Weights of a small GPT-style language model, trained from scratch on English Wikipedia.
Architecture: RMSNorm before each block, rotary positions, untied embeddings, capped logits.
Training: a variant of SOAP for these matrices, 300M tokens, 4583 steps.
Each number is 128 + 24 x the weight over its row's rms, rounded and kept within 0 to 255. Layers, rows and columns count from 0. Numbers have three digits each. The size before them is the row's rms in percent of the matrix's.

# down: layer 8 MLP down (transposed), 512x128, rms 0.242, rows 207-273, columns 64-127
# gate: layer 8 MLP gate, 512x128, rms 0.269, rows 208-274, columns 64-127
# up: layer 8 MLP up, 512x128, rms 0.256, rows 208-273, columns 64-127
down207 104:156065170145096131144144132191091104119113134145125102115158154122152139135096147142120126118132129142096136132188134117128143093160112148112083109105162126152134127120124153132125116180142069
gate208 098:143131139109119170128136122149124127099147114172151122127156153093159123174118117124109126084103128113130164073137124156121103131089111119129117173141150136151127098109088107123098097101152134
up208 105:123135092126161151142135132078110110130109106122168099103098170139142121116129166106148128161090106108134122148130147096170115121077117160105145107076110147123132121131128134136099130107114125
down208 115:066119096153116105122100057131116145096129112124138112144137136138131134104118131095131114153183139155100081175076165091120092091155093148142128119139117123073134099149143150110135126124097155
gate209 103:127129207128128137153097098159146123096137086141125123136105128122112136126132161113137106140106140089151122095130062120107138138141162161124143129116125160144110119126131136174105113156174161
up209 093:149161097078141154129138127083137132130148147148127102125093110052132141179128107093153156152138141111151162158084096154141157082138135161134107149122105138124151082115099161145123124108117118
down209 095:129115135165143088159122101160104155114141106147116150100149120141118129167107108111118058102139131093138131124148086089112111139180144142138117107130111125165167164102140124159123118162153152
gate210 091:136137131116155116146095168141116116170133158172157121122091112117137107135127143157116085082148111121148077153064141134113138134134136142142112146093111088086120112139097089080106132132137120
up210 092:140148156117143149147135140187124118117108164151116122119119113102122125148135081136127120114097142136123151146112130135110109141143115086078119105112146170124118135123106203153119087117138083
down210 097:135142100151135132059104077164154137125109145162092152126149122103114112100102128151110168159074133104151172103149106093141085144151143104113091114114142145178115144118109128171165118120128135
gate211 104:166146098138137138123115147104132141130106154136095147133121120159136138143149146115174092140092120158122132129117145132141123127108134119076160172124095117119114100123090118138123114167169134
up211 102:102102096171162093108172126149070092079143112131138123126134201092173134152148100168137129114123125157148124127132173094100131158136111168125118081126145143121146136136151127115150145151091109
down211 106:139133114136134112096164142145116122164166125159146096110133116098084155107102153132148128153162125137112165094125151126132140089101116134167145106082105152183173142132127123169112153150141113
gate212 102:128171139153157157134115132118133117124170149126131157137135082140134160135124150114094110112111149142135153126125126125114130124115115139096134080135156119128146162093142097150108136149075143
up212 099:113126133088124098094163132104146115095113147093108103152169134087116138187123097134126132105134142099128122114116114149126139123134098125074128120122141143143095143128180180166126134124139110
down212 093:134159121134096130164134122199138101153141099143100100086143130157148119127119166119145087138121051125122162132081106136125157163124115132160120123128114122142144124091113127130096149125150145
gate213 109:136167118098113116125102106111140133139159115157148121145124087129126131110121111159100118181126078143114146142097144118136114170086172115106138131102130115141174109142090133122148108143119130
up213 105:147123136140130131140146122146080089106128091127137115142116132151131137099121125078173122087120128101113093159157124142077158101169131119125116143102109113089083114121138157122104097116151105
down213 102:103174155143143144089103143135111108170099128137120156141140145173123134119168162139110133125139127144157138171144147134135109161128136112167153090127135119101168123106141137128106177138127092
gate214 111:142097116129115125122165126091145133133084084130118123101171129094111160135125141164122114120099161135149131132121147157178128115127109115128091138120111154119145188067181129152117176108136111
up214 104:107064105127103130139129186083130128110160120088141101119158120120130112191104123128150085141139113127111138129107158066154108096143101163144157082109128121115139118114135141154086136154100162
down214 101:116100158111141143122095119087126133132130116094115078142109102142142054111102088129096070115143100092111122110156153127087115153104165142076119093164136123128137102107114116092128135128193119
gate215 106:096112127126114126157149117127113116125082139156124145132167118115152143111129111118163151195129138145158142127136131138163133149142138088130143097127105124140123149089113128089145064128136123
up215 098:112155119090111101152114128123141102093143153131084112160132096117175125093127124091115129122146127141125134135154124122136079185138129119131107135154112118106133079079148136144125103121130128
down215 099:147145153107132102049124135135141183117112105143171121162154135120121148156153163115107132112154125117128125136163130098151098157116140139112135099155125170115119107100099164111148121114119168
gate216 106:121098158138132133109112106099174112165126145136098119122143099142138208111152125142134139120125149074111114161140151091087158155135163196118123133131133133134136158131111116145164111130101114
up216 109:155145089146141142195134156149128125122136089155144153196111159127090157158115096105145126172121130119148092126110074148178083102110127111151149126109141137127138104124127099129148124183102127
down216 102:125131122119133134104105093132117129160105120112119125104103106106147122130108174140145117135157129140135089148155180128112127205125119135154129159172147151100134101115126125109111138090073152
gate217 093:133161148218134108129132091157132147154151163153137111131114151180180101103150077139127090143106121101127161139126094107149127140094094133126105136148142114085130113109118131137164137102123116
up217 092:100066142136113123132126103139119140138108122111100131092112104136123141131139153106165136084114106106178100106112114144119113107075162086140097148123109101125114118119153161167126129211104134
down217 099:124152131114140125059067136122116114095149133079155117092145145132126160161112145138167163093126127050139181155131144118104121144097067112136112136144100097114142089088139133107135151122144111
gate218 102:077121103129099165155096122093167128118137132140098100123132136134152186107134149125124111178151115140112143122122144152145163158080186139126130144084097124161144100105174146120115154152166111
up218 094:145118129109096128114103119133092168143137145104115124130163110104148167128147097119118100165151070117151127105124150166163105118129146163150168107166144164136159121094125120117135143134150129
down218 101:129114160098121084109159150119111103140149089126162152132103131155090102108130123165116174107118173150120110136129115117117087142161095131146085133143133117119108159163097129137124154090103169
gate219 101:067178135121092147117188145112130073115124115141131137153086084118144127124117162138105105135133109153135152117126126119132145141130156109071119119142165154134150086137124102054121125140139078
up219 099:195125118130122119116142178126152150114116144149136165144126135162111106132135088139132124116140160150112110129147123116147117127124090141050125139133122125101136141073133160086123149095126123
down219 092:087141091104091102091110151137094111146115129127151104166108182133140141135142129151093136104121110123146071105088159122071137156130131112116106105140130111131083119157113135165093125074107094
gate220 100:083125145190116102137125087155113127173160106128183152122122161119173168175152137126141091083104148093092139121104106106150116132129108099116131112150121139151126123106137122138112143116111109
up220 099:103121114142108089148135125128147118129129181129104113104117112130126166143115140123149163128111132140126147143119099113126120141135178142070093119138106119149115111111075135153114144144123121
down220 096:145165161112155171118141103126125124088119144151117140123131129119061100125149133111105139115151121202134118118132130181100132153098149115146116144186148143121134172135116099101132125135097161
gate221 098:146138141100130121169110112111138119100120116161155119143136143107159167121143164153111156123141108138145144151116099158112151153174132154174147131124134126152122111160127153109150102154126145
up221 104:169085141109082127147135131093195147095145099080072092117150133162151157144172110146144108119109127115109151116192115146144107162143105098123125113171150142142126113120121115120113146119152114
down221 100:101129116109094132145107122133196110094115127170151127123157101116140139087130105112136149120160114151136106157085098134143157151131162181115141146126156130138089147123166090138119119127125153
gate222 106:134109100121099127159119120166147120067144096117125097092116142129150099137099124110115123114129097141116130116160141130115135123108150091114137104111132157159103079135140104136087128147143154
up222 103:110091128134101175128134147149158119170148103111069116131105096115086156141144187127181139145139126153152126142131153125087126130138150128144110132123116111143160091130130132130063148106144137
down222 101:124122082147140141150134092124111148099104128145121142080107096156121112129145162106130102105145095108150100103127144147112182147129149122142112123099146134128136153096124157182145142139134094
gate223 095:176150147143108123152118130068150109117085101128098157111097150127149154133127154122154132104129102165100153150101121094139145148140136080149083142142152097134089107087092104088135145126137104
up223 099:149092109137107108109086134136099101172123118105130137105142122104119087148147127140141164128136120104113110181135114116134169122085129143147067160139102104141104102151094150152150193169130102
down223 096:108109168152087153114158142101131126145135129138154137100155144126154082110109151141098142102115159089132057116110119088101126109151102155092145092147122130130128172154134128116128133113156131
gate224 104:156148130155122130142134109127094100112078117143099114105135130162122123102109128170170100159094132122113135162134135130126143131090097145101104162097150142088121130123146108118120168175074123
up224 103:144155170111128131162138146160113134144142126172091125206136104114105104155120134124132139126104119127116148108135109152106142171137113107129166177166145102162108145139128108119129176145144094
down224 103:143123144138112124165111131133119133136105140152110097107141162116157126124167135175110117131143109134125076138122139134181179132092124099138162104130195144123116140151121089126101123119145108
gate225 106:136112140136171097132121129088089143124134098137138133156127137146110119111112102143163140106164096115120115135167128129161135122145105087091101185156121148171123156182129122111098111160106129
up225 100:166148065128151168137088140084120131135092086124116136115137155123144092185121110135095101132169133125089105115134145124092122154161141126133113113150156132115157136127172133117138132121124159
down225 102:146139143094116129117123151078118148091147137148144120119114146165103127153117156105133135148132154167134145173132119116132162132158110145109147138133135142125158171147135126091198168150138132
gate226 095:152146098143108148154130085120112117132170095107122097142141169145112159149119122201162132106142145112113118158134127077177124090122137150149106074115106201132140129149114127142133099151105114
up226 101:130126137145130181156088101124137123132123122141148119125127138154090120159113147116121095076154132106124105127116121106076140113084143126142123105151115138173151112097154188160109101114119149
down226 090:171157119089152159130123146102116135104102142114136150137165140137107112135180126164067103169133106110147119165105143185131089138138073125101112144095165117136130116162120113147132158125146106
gate227 108:115126137129124099150144112136177167087174104154113162133138123148150137118156134144124131116135128182131126104107117118127129118117123101134112129187126127133133138105119148178154169123165139
up227 102:119148107138103134191142129126154142133116185087141118105156099110127109126094131124120146145113146113093115102110094137113139126127103156118165086183140101140139091106125107126138106140074146
down227 104:114142116122119059125115152156113105102153140157121149131140137132093161075143089114133124144139129129139170139105145153148099098150150109132115094161093117107142129101129127139136131172134130
gate228 096:092105129078137155125139113192098095111143185104076143132122095130127181148112194103120099153130132149090129148124150089143148108148098124181109127126120138161118112137110129123125134140155106
up228 103:147165149082074117121178087145136128101129156100120117116135112134123136116140113094093136138151159162096101101174140157123121127158130120146130097072145113160137124143161123139130095130156140
down228 104:148096103092133146100152130153108081143125125122151115151080127091086124128175125121117148126157131106102070133124142072146145128096120079148119122106132089121146159149089081128085134129116110
gate229 108:120103168115124110126121090150129139135169156132107125115109136110151085149146207114154094149121145153147111110148096179126146103141123111063144129160147145154131085072155122150094204107140145
up229 100:112126153118100131143109162132101128104128151131113128134126123136113131136113126120132124082140133141089125143115114109097151128161125112106105153118163131132130153078112097131111175128122142
down229 103:130137101142141090147094156129159123136133092140135153143132142169140117133106120139108129128095124163148114085136072128148121118153112149095085134133096121171134116086131095148123156135090132
gate230 100:132164134092160127129105139116129123135094131103154158128136118146147127124132129204154127102101124100074125146117117161140099138187170102135133113149122098127160106128145136168135083123074124
up230 102:121116106167141142124135156096138146160094134123132175134123130127137089106147135139134096105180161151124142115120123154155110115125098105115129137129162136192133101146133101096183093144120120
down230 103:166107133129150134090163134076164144128107118165143142158136095121113092149122154146138143108092153128149098134177118167129146112119126057140154120123129090171121102112121136085132106101110165
gate231 110:108191141135137184134154148122147108120108131162169081117111093118108131083138111108138123158133135144139137138141153095114125130157142115101156147103090159096119152153122133127179153152131150
up231 099:101142137156109130145119093144100120136109137152139136166098152125106168108104147083134128106122130132146161122079118160113116146115149181127202081099149142157146116120062154091124121120116107
down231 092:162168165113164137125105115152137134165110091102132110141121101137122098102107191118134095126135103128148091098131122128151122134110082139171140158156108079125105116135089149148152140134155130
gate232 107:101141132117119092098102149119142118139170131133107111133159146110094127127124104151132105148093178108121121133132074134126093103151152135141123110150114119162144148149112127161106130122150138
up232 098:081113150102134119127156118105124140136122133140132145119111126138119168093092132151135184103148098180118179132118149147152099109121129109133172125166099140152157191083103132152140122121152142
down232 103:116109129104101142122125169163108083152127111103115131184125087144141108112127126139141122171131149130122146161141127185162114120124128125129144078135106199179146153152133139164143142134141142
gate233 094:077155115141110164139148153163101152105152121147117117076154186108150104137119136124142156093100126146129162110122125143119092137110124084113103125152126139134058122110149140150120130203082125
up233 081:170148142180106096112144153122110088090134139119133131145100083123132128144131121129150135170140092121135146147129132189149161131127124157147164172140133166164141145097132111120110154083124134
down233 091:135162090110104169122100120139105171109170134120141117168149142107137129130114150076141140146080123130162131098113136091133167202117072111133112125171143158104151079140116105132129151105136157
gate234 095:134103096129150124117150130117144120140116128160121153093096082152156125137083112107111063114163084177117114115124103093138134139138120136134183120117144114141150129131100137119155123145135128
up234 093:096108117121123070156146123118151147164139133195088095128105134109167124133110131112133078101168103130123129083148111104152117178098133148126174109128089118107098123113120132163109169123101121
down234 097:120154159104115131152093102125149122130180149123112098134150133137100098136100156142122097108142150116106105090127159101112120106139163125141121144137109102097102114133103130126153133093070128
gate235 106:096124149087106128152149166105140131084133115139102151147111069143119121117124192129134150123144177131133136119121177151143159116126114118104096136118114132105136113157112107159097153098150131
up235 107:128128116159130115137110108140094098119138118113116138107087183164082138159131105132185141133153147102112180128137142125113121175109113151092108112130128103139102068129106132109136131165145123
down235 109:128100120108171100168122125107127095117146128126134128136086154137093178119092148143163125127175135088107143117119147179088089089102140161108103111166101161086106140138126142136151122124142151
gate236 105:172145127191091120148115127133103188073115125143116151115122148124097118147144118126119113135142158101151113120152131130122130112176125104119126131113144123113179084176128160153148103093131122
up236 099:122127143136096108133161159146103151123121138135114146133128145126097119145137159159178124128146150124116118092139136118104138106136079171111101080121116145072165115104089107154068106164108108
down236 097:144156151134133156131136106118125109113086149144127129099127140106112092091135092099105174105123109124130139136168082157152071163136147091106112157111108096125152105106134141162142075103158127
gate237 102:101096126142138125126102162131082152143128099087139132166141137152101109148103166123147150151131078120121148073108120099138157108116125177120116106146094140130169155100124148140125117126093118
up237 105:132140107165150112140118103148131139126166148191137131132130136092156103142102105079158077100125179150128111129112177130109118144119163093155124114117129113140150117146183129089156131090133174
down237 110:128120156165130111128111181135172167112119105058113152090094164130135143141134137115140124115127108121125145122126150107135147103113115156126180104159147150122137124156116146166141144083122162
gate238 090:138092143086137140104131144166184122110115078120139121126109138145151103115135126127099084104170145159134104151123101144116107144115135097148097128139134136167093103124174083116139135132118106
up238 088:083142146092099133152138117116127150120184134126123148142126113119147150117129150138112147141157121144131118122101144117078134177077143181136142154128159121080132110129128126140093141119105100
down238 091:116122146151198152080121124093160139114098107162116129105117177147142137122164128129167126127148130186148151126112099089154088142157135163164116144137122143089090156118130137105132156070148145
gate239 105:093122155141166134082118156093155108144144116094173171141115168128104137104146118125137121147131151124167085110121159111167128158088136125109101076133141140133125127160166174137154112175113096
up239 103:119133099171095089184110098098136155151157153125148119104100083151142142103137080139121124142115110127142108095178152132094143167142124187146123094134175186105163128100084138158120127139132139
down239 101:076168145195146114102130132131125089145156135105087135133134136137132119135089115132078139150131115139084135104146116130128142129169127109107152131149147172152153118185143125135133132108137132
gate240 092:103071103184133127116152164129101119152156149095109120114128121130106130151133176098128165167146104113142106151123116147145145123188128115159143173147121121135113124113117133152159137088127151
up240 097:119114148169125079119121134126183161150150080095091150116091144155116093142109086126119113128119124085104098122147148114104129125163166142128108109092086085123119134102134127103151120164140117
down240 102:135119100126165132081111128111093084111166151090102115153129124111101151164183122111169135161121115124139093139087121154187145119143127127134084143151118085118101099118125079113121129131132120
gate241 101:103137115168111141154074110127135135133089118140139141108144123160137177101130143093147124102148099141147123124150120159110152146129175130129099133141110104140131103115109147104106174138151145
up241 098:136140147132157112161075119137143167160126139131137106113120148111102100108144151142146091161131131114111104121117118146133140130137125145166101182144087126149100108178135108115114129150085105
down241 094:092149123097186152096093144161122146144099142116106115156096110103159106108146131115137140124105092096126154111154130110145178117123125114117166144089134103150073146146116105133160115072165141
gate242 094:115174108128148133096109142149153137120122083170131149129140142112130098108166087122114140096168141127134120072119135162119086131131145170164098109117149103120117101133143118105114124161142142
up242 101:148129101096115127108124099104139136105126157128107136115107169154141161125156175152120132138126158102131074140131166123131156107156120096100129077103106095166107149129155125098121126151153124
down242 094:160157159138144140134127171101161155171118128107131104124135141068118113120145086129107124109086124174100172115127104081144130115145127173157120146116160140070161134148094114081120116107144160
gate243 097:119142107117135138109176224150113117120090130120140087136141164117096147160142135132125109108111169131108150162146141122097149125112117087112123134108143141108116149109137123101124158127127127
up243 098:163127103144134116121187101080148144118127133144133135112129154150121165106133123155136177147134130126155115104175111141103112111170156117142124168136116075119124144161124098095179144122133077
down243 098:168150155173135113141148147148186131145109165101107156108133116106123154167125143109115126117167142120129184152131125135141159108154161124126065133106094166104132144133151064099183143117139112
gate244 096:154133128085125166144112154121130101122100151139138128177105178150116156121139119121107138148117141148163118159119137106086122136122105145120162163127101133136166173132103091150147114172101128
up244 092:114136127100129142126123149126136143123091142120148166134188137153110123092166135112085147137158160111141117096118153132108129131113127141140140149130114096111137173156168122064138149171109115
down244 091:122090114139107083122146104130116156127114130101142149153107144122163122127134117138132126120123097123117109097175153165149117172203135099157150125123147141149145103111087131104119132117137107
gate245 105:119102167119109118161140121165131097119120125153160167160075077136142174119095112113169113135129087130088120103121150120114128109163168112116082170081147120164132137122135154140097132164122116
up245 111:096197102083130143125143146113146158106121116131160106149148135097114142126125116119135113125115148145133098120096130134105112068118101131117145160115099118154161110157121139149071145108149121
down245 100:145146120106112115130158168137128130122139104148118130108158119168155102126102134116128156129159131124131101149149132150155127150132130142129093125158123119142128141117092107140156140160130111
gate246 097:128187131119165136147145159146159144175122110129168131087158122131180114129107120072147165162133148098078102125147104134153109110121160139121135137096126115158136109121117113070155145152136158
up246 097:159082113102114151146146103128110134118158118164111136127127136102151160121134153129124132119141134128148167112084141127080139115147126078091118074121078144119139116132166129124172097131154096
down246 101:126118131131195147125110108151111144162140147134160121097141167142129134103106119097191131137090118115109082144163099091155135110107129138124101133142159126144146122150104095138135143141124112
gate247 098:086110138158094109156132128150121162159122131102132137136132121122138172092133144104113100079093125088111108087160125103133107126131094153103125106163117164160137091102128135112102149114109131
up247 095:124151104185161112117126101164136160129137126082149150102140132134152145064144117138115147101112078134140105100183124099127078165142090088155135143138128141157138080116153165107122142098149122
down247 093:156111163084147148116112170080128125136138132113114112101115146193147138154079176106156125172169166128081144165056137148098120141123132146129129119094120093126152116096154117152158152149149142
gate248 108:147116115083076117130122118154141132130130103189095120127123139131133144065128096117120146133123094154109119142099136118086126131125105142150131097101143134110101096166121160100114119160086154
up248 095:161139116136171123135132134121121139162111118115143133125123086130078139144144139131131114157121139147147138121113104132143155135122150149124088122120127138145092132160115088163125095142119119
down248 099:163164138103068112146135126111094122130151164172144146123144148124111116089120079135106125125121098146142116125095166100116133131154092128107075187085141109154114107140106112150146132154107139
gate249 097:121141117120140102107122132134099126158111112092190129139133110109156104111137116120099102157160117131111138150117146118092151101123116161144095116098149143182093138097077129159144095126168127
up249 094:094152140081149160110118116085078082151083136109127155130100125139103150131137110164101080119126133138148114099108149155111143157128128146132137173137085143131131102089129116105144122113126121
down249 091:131127128092124116135091100175140121082122122128100113087146128104098173123133093128140172135100178115150103139135081144147119125101171146098151090142179123095152106104175141111110103166137094
gate250 102:141134168138110134136154099102148151130148120128148116089134110126130183117131132120129137130132110126138136140077065165137136144116140133139175167127113122079136117156136148097114153167152120
up250 097:135131079140128097106133170149142169080171131115145151146117107123088113082144117075131102141117132137097159116156118137166133095149155126118112067109199135148122181157115138127115198156121135
down250 097:095084114110125139142123137114111113132107179120115139163172123129108107146102076151115154141148145165125131121116127105108109192126129092103118118118118135118117129124128127135107103125170154
gate251 097:094134133131085169104153138158131093127117129168145102110088111098198177097123142104160127178133124129114152123147090102142121110134121131117112097183107148135138145109140115089111135130127177
up251 099:141149092140128143175121119138129124130112130136089143149098145129100114088121101141123142124085120113139108132138077119101109147134159111115127152124151144103139101141130140110147114117112085
down251 101:148125098168132123120144118102141124117110125103158142145135143130137152121148128129137110128098144142110162146106158051112137117158157168186132145154123130143152128076122124145114182152117163
gate252 103:150066117118098127173120137134173125136170105139101157111158159105122114120108120149148123112111132091104173127133167134086126124166144168119141152128121126151147108134155095102095132142155136
up252 107:161106130151136113140148147147134122141151084160113110158130142139125119105139171131119108152114149124121057055097153132108147126163104116093121140124098119120078153097117152136129104121103123
down252 107:149122165121129114127141130108104124122131109107098123108098150108124153118162139121138140189098147163131188185129139151112137135139149127125131135119192107130178086135114106085105118089122160
gate253 095:165122142128151101150103158152113132132126128116143151160132160094149084109141128098165110121133161160170182117154150111094121139159154139157130097113148157151122136116139145125115104129093107
up253 094:115129127153119139138135119110150116135141141183134161133113084122122144121133169120120126099141131141080172161145124160116161133203145088081147113145107157156135094115094161126113122130177138
down253 086:143122095123166121151111134165134124111091088154172094128127147103129117130160124108176138087096133123135144126128114116163104132155132159141147132121102163117132116081163121146113170127112137
gate254 101:120146160122163161095122139112132139166162148104094127141154098153148133103068117121119117094142120126105171110162130100110128125105125139151152114142175124126083164134085061149124120154152134
up254 114:123122114170128110156141141114111122135100139126090123076183138119095088147102132126179133124122140126117158114105142099145098160120137080174127154106189133150117179155155116123111154144102137
down254 102:141093176132135124146164128096095138129168091127088133141129133138118150132135102125135171144136137108131137153128126108147132171110098095111135102107105157154089137100116145110177109094128113
gate255 104:108089126124106119148118148118146138123135086162128147128101128070129126156145134113148172141114134139101129079159115156151127106098159164126131104116074112144123124106167097101141117130104109
up255 101:121159060070101111124110104111129089139134141099142140161125127125123135144136154072177119145122161104182130128115091145133131104095104103076152124161113089140114120112147113095148151161106147
down255 094:140069134112128115119124118128120188131137126188111103111112134149142147160124153154057157093144174127117168135157133145154152144125131135119111120099116081140156141087117098145133104166105111
gate256 104:138144124089135101095101127186102137113127124146123192130068161138095104155110136152131151120117130141144143153112153142132130139106151119116087135137117140106103125131140126128134149125143112
up256 099:142125172132145164109178126183143134109142101152141126161129122149109114147140136087122171143147115156164132130104090119130166154131142129142117108152072121138142127130170138148130118157109117
down256 107:142124131132160168141125133158100142161148099133120108124093154156107117146123166081120124110091114128166135108125174130097131123090133141094140111123052114128142123114105146144130121109097098
gate257 104:111147103119155100113133076146119130126103151180144169152150150143144174113121153142152087127171104107102152149102137148107160116133125074092102093152154166144138112121146156128161129161146103
up257 105:141114115140113091105094140154114109116091102123138118121114170096118131163091150164146132172147155108104153132208130108170100140099144104127086115144129110172164136105143156146142132156145147
down257 107:146157132177100117154134135097146161119137124129079134127073118181091114103156115112135131113108151138104089174125147137135113155146143128073115140144127184086133151166108170120162124136095120
gate258 102:113093155130071085120124176112112130154187141129169142089102107103127150088124106127146109160172110105139156122132108141146106137137148152116123132143121134142132084074139134114104145116106111
up258 106:140108122115138135171156155157132120109124129122117115142112130148136140153139130156123123129094096131138114132122125131131147128142167150093137094115105145147052102135114119126134121160123177
down258 105:076164149119136141109115088126132164098095111118109127118157102096147102143133188116141079111129117132122125130113136096080158092142098150124117151141161122095118139134075119169128135069164140
gate259 107:148126150170118144126129161112142128132102152125147103133159104134129098131118116147097143112147137136118111144109131112123150097101080096143117175127192115127121119181121131131138136113149142
up259 103:147146120097117121121070113131128139110120144144150130140140122179116168110146126120182125154133157172090103092126066139124101145122141130106151142132138106129140136129110086126106134135098131
down259 109:074136151096125139134122120107141138134134105114148097080108155119112138157119102112129130151137077156136132098115091134115150111079125113120136063106094126136084135156129143142140170128139140
gate260 101:120145137144098085105108137141139130114111115127124114122118179117115141163143128131087065103142168129145112151127136125141161121130116137149171073116103094122144055102132109090167138123127155
up260 095:164120150136093129150107157129162125123155120132139105152127134129140116125098136097154112130127137109140098084123113115146146130124180137160116131129178128156109158150128107161076183147147096
down260 094:149094118063107165138104111098095106113107150138099119126119107112096093132124112166114075179149126140122109145160110099120144118097131111127149141081139121186160087171169128098120112138138175
gate261 095:103120138172127121122139127118110112167126156151132116139118121126124142127190144096114137104125147103124133122140106170163102092124093096124074133138103143160139092139143123116131091137100103
up261 090:143096142154130127081113165130103152141152171134116119140111147120158132127121126107126110140120127092201155090107156091157143126147147135144144102121118111121141109091103155140133135138156144
down261 096:131119096106121120117119128151147112108134129094123108117157173114156124123084168174104091149110121121171123125089117087098135100113153111094157139129131089103131129121114157116135166113097095
gate262 109:111119122120136103176131167033123118134182149112121144108149114156124148146121139102147118126155108107123161149101097121092144099130141129137138167093130100143176103127122122042134111131131108
up262 109:140129145118095076092141114115136178126122118081144119145152112096075149156172155174083152133128135153124119150103140190132100130115123112108114129129125155135096148155116113118168101092107143
down262 103:108094128075124149105109117139102106142132173178137162112164108143098124105162136120076115104127119120149125109149136107138129144187100111121183127109129063131151140080127138144098143105142124
gate263 106:161165123090160146161109121120175103129104106117098101158132133130094145128116169150132129128176080145103149133129150150134098158133143155117153132124090124101149123167122098118156161150106096
up263 094:140113108137112112130119130105142172121157133150098133141131148158154123128151132153076138145127120136132144111114098124121138106176124119133119116074165111107142154134121115138136143113149088
down263 091:149152183152148125128158116128150203149080133090170092164157112111155124125141152128110149112176125136147140128132108130158116129150102148110115127126149153113146137157160114110166103116123111
gate264 098:180091125158142109111138081129118120088115097141138142137092101108107139098156126129110118148126084092124101112128171133105113100088085130125095129126123110114122127145074134120137160156103071
up264 104:109163096112124111128155191113133124099153129116142166098128158155137148111126105104136148126105129143126099125129117124189150090108131110127156115127135135135115147155087134131122167123102133
down264 093:115102133079125145128106114159119117102112108141138111136098105091155092092124110112123123128128115110168120109101162117064101121063097132113072141110145089148113120105120115120105113103102164
gate265 094:128130113163116095102123132079111125103119106100127080142118093155116167115160100114190120134139138148142160128118120161099128151130095140098106142130108130178129128131124125106181155128132164
up265 094:164131076161139147160074117138120159114124143148147061129106089126090149167136096144148124148164133140164127126121147143120104150104132145157122106136120131155161177162144124112149118111121133
down265 092:156117136145129137119101092126121118108137069119100091131146086130145129081136135109134098149130100118144084148114152122120107138177128140084121119082139136094124143113118131108154159178160132
gate266 102:127110151166134122121167122076153107139148142157111092094119142104141092123134144129113109122148076103116134120127151118113179105154102132167102118126134110162123157096124093084134117120121152
up266 104:165133160123166145100139134118116117149111166082140162161125184147148129125156119141126167135132125149134145139148121158156074099125153151152148142112142128156136158119117167105082119133112159
down266 102:100127130136090157109111091121142120140136108136128129066134130097105154104084113141173136137126161085129132139126100094123119203122190086130119186168102146101149138130127138167156105143104157
gate267 104:104132154127116111124092121103130169124144179117174112119126083163191111131156123074135142112117070162097166144148103159152115126175105153147103102113117123152115142133116112109134143130110110
up267 099:131113141097070127114120165110132105133167176104148112150125087119116164146141146147077105098135142130109100099115115170128118145086078156169100121112151125136100097100127112102115103148111133
down267 109:122110125139085158115128137130110169160138102083161122144173102155148125115092105179165102128131114108112127085099126166116152128095089137132165125154152162165164106151146163105111088143136118
gate268 097:132153131112148131138152110148137111104117149146159113104129126147088124137174138124132051141127128147133130121122129146140108129067146175109110119130118101135113109097112107123108106098114147
up268 101:109130165070121127121150083126095083156116161124157137106132148128103120176159141123123148125109124109137140112137139160138124160095146148129131127093118130134137113116090114141078129154175122
down268 108:145126120173133156098141126141151125166145087155099152125158109159099129145148130142138107153085163190159183129115113102110134109128154156154152133148138127097126132128115123106099110151104153
gate269 095:119142127153143111158107139125139102124145115127122195158127151095116125114104108164145123116131116127108123171135156128128158117138122128146088108090161103121105078126125104121154122109142152
up269 082:120150126091114135118134129137144146112150146131152147119140150134137154194133168135165118107142071169107142123132106118120132142086130133093153138153106151128120170089129135153105108132150115
down269 096:072154172151081090114135135145130110126130138164112171108104188159081149133114118119139127101138086124110153135162173155125155176134131120132114100123107095143133106141103129122112134134134125
gate270 106:175137129112122107166123151106129094140103159158077192155128098108141182121132173174127156110148116136131149110134148157122121107098140116122079104150174105131099092087120123112139145113136128
up270 101:153114100127092101114118144111169114092142141154107087112124129150134099145131121129123082141181123150096077140121116134149146160117123134103086128164121103125111097079144174068115141149119097
down270 100:135109120102165123149109108117146134102172094119121130156119097132132132081098138136164152167134149120122133123093145178090116126130084123152160104138134133109136145144167122117107135116179104
gate271 093:119128146160107142160096107148098148150113114137113115109091103121136128125125173120167147157128147115125135186098125117095099116129113116119139108130072057099106116137102112069139138160125165
up271 095:136102185120143119136125166165084091120139107153125110151146139092145102115123124110093142132086128129162118142095103137108161174143155138127114131122107083129151120114075140121152151091124127
down271 090:142125099156105156120181106084127093131088148168101126140146116141158136125129142115140109115151155139096178110174102173116128137156111099124129114095139147113157167178129115077120114158110156
gate272 086:120097132155076156105109123173143138126148117177155113094120140125140135118145169153146148138133135143144117124131117129130187108117092083138118118148167138127147142179160144130130110091178129
up272 098:107126114107104130125134095155115141142162137199210141135099132076096108112120099133118106118140165145153134096124136151139105125124151108202091168117124114141128150145137081117191120143099131
down272 100:121134122099104133126119101130145124136139091165160126114080125135155098158149141151150108123125137122172097112117120154130153134139138113090128167114154106176109115168136147117105124146138141
gate273 097:108113109120112144133144103154148091125132129106119122081134091076154165139102148141109131190144144154063118132184140110127101166137124150108118114087087149097146108152113135146105129141116097
up273 091:106111119133161123091121074128141145169117163148098094117142142152132143165097165118144066186130138152127118140157103133143143151148096109122127115118130144115118103079095122141123163164133120
down273 094:123137146119155086151099104177123165133143102125134162142129150147137102144106163117150165100137144150132169119109111146079107129130102086167122144088104100112150104137142107129115127117118160
gate274 094:124108136139093138152119133151101152137117140109126098149109140129118158109142092120115154136118163144147173108148111123070107117128065136120132170104128148119121100089141154158139140153096155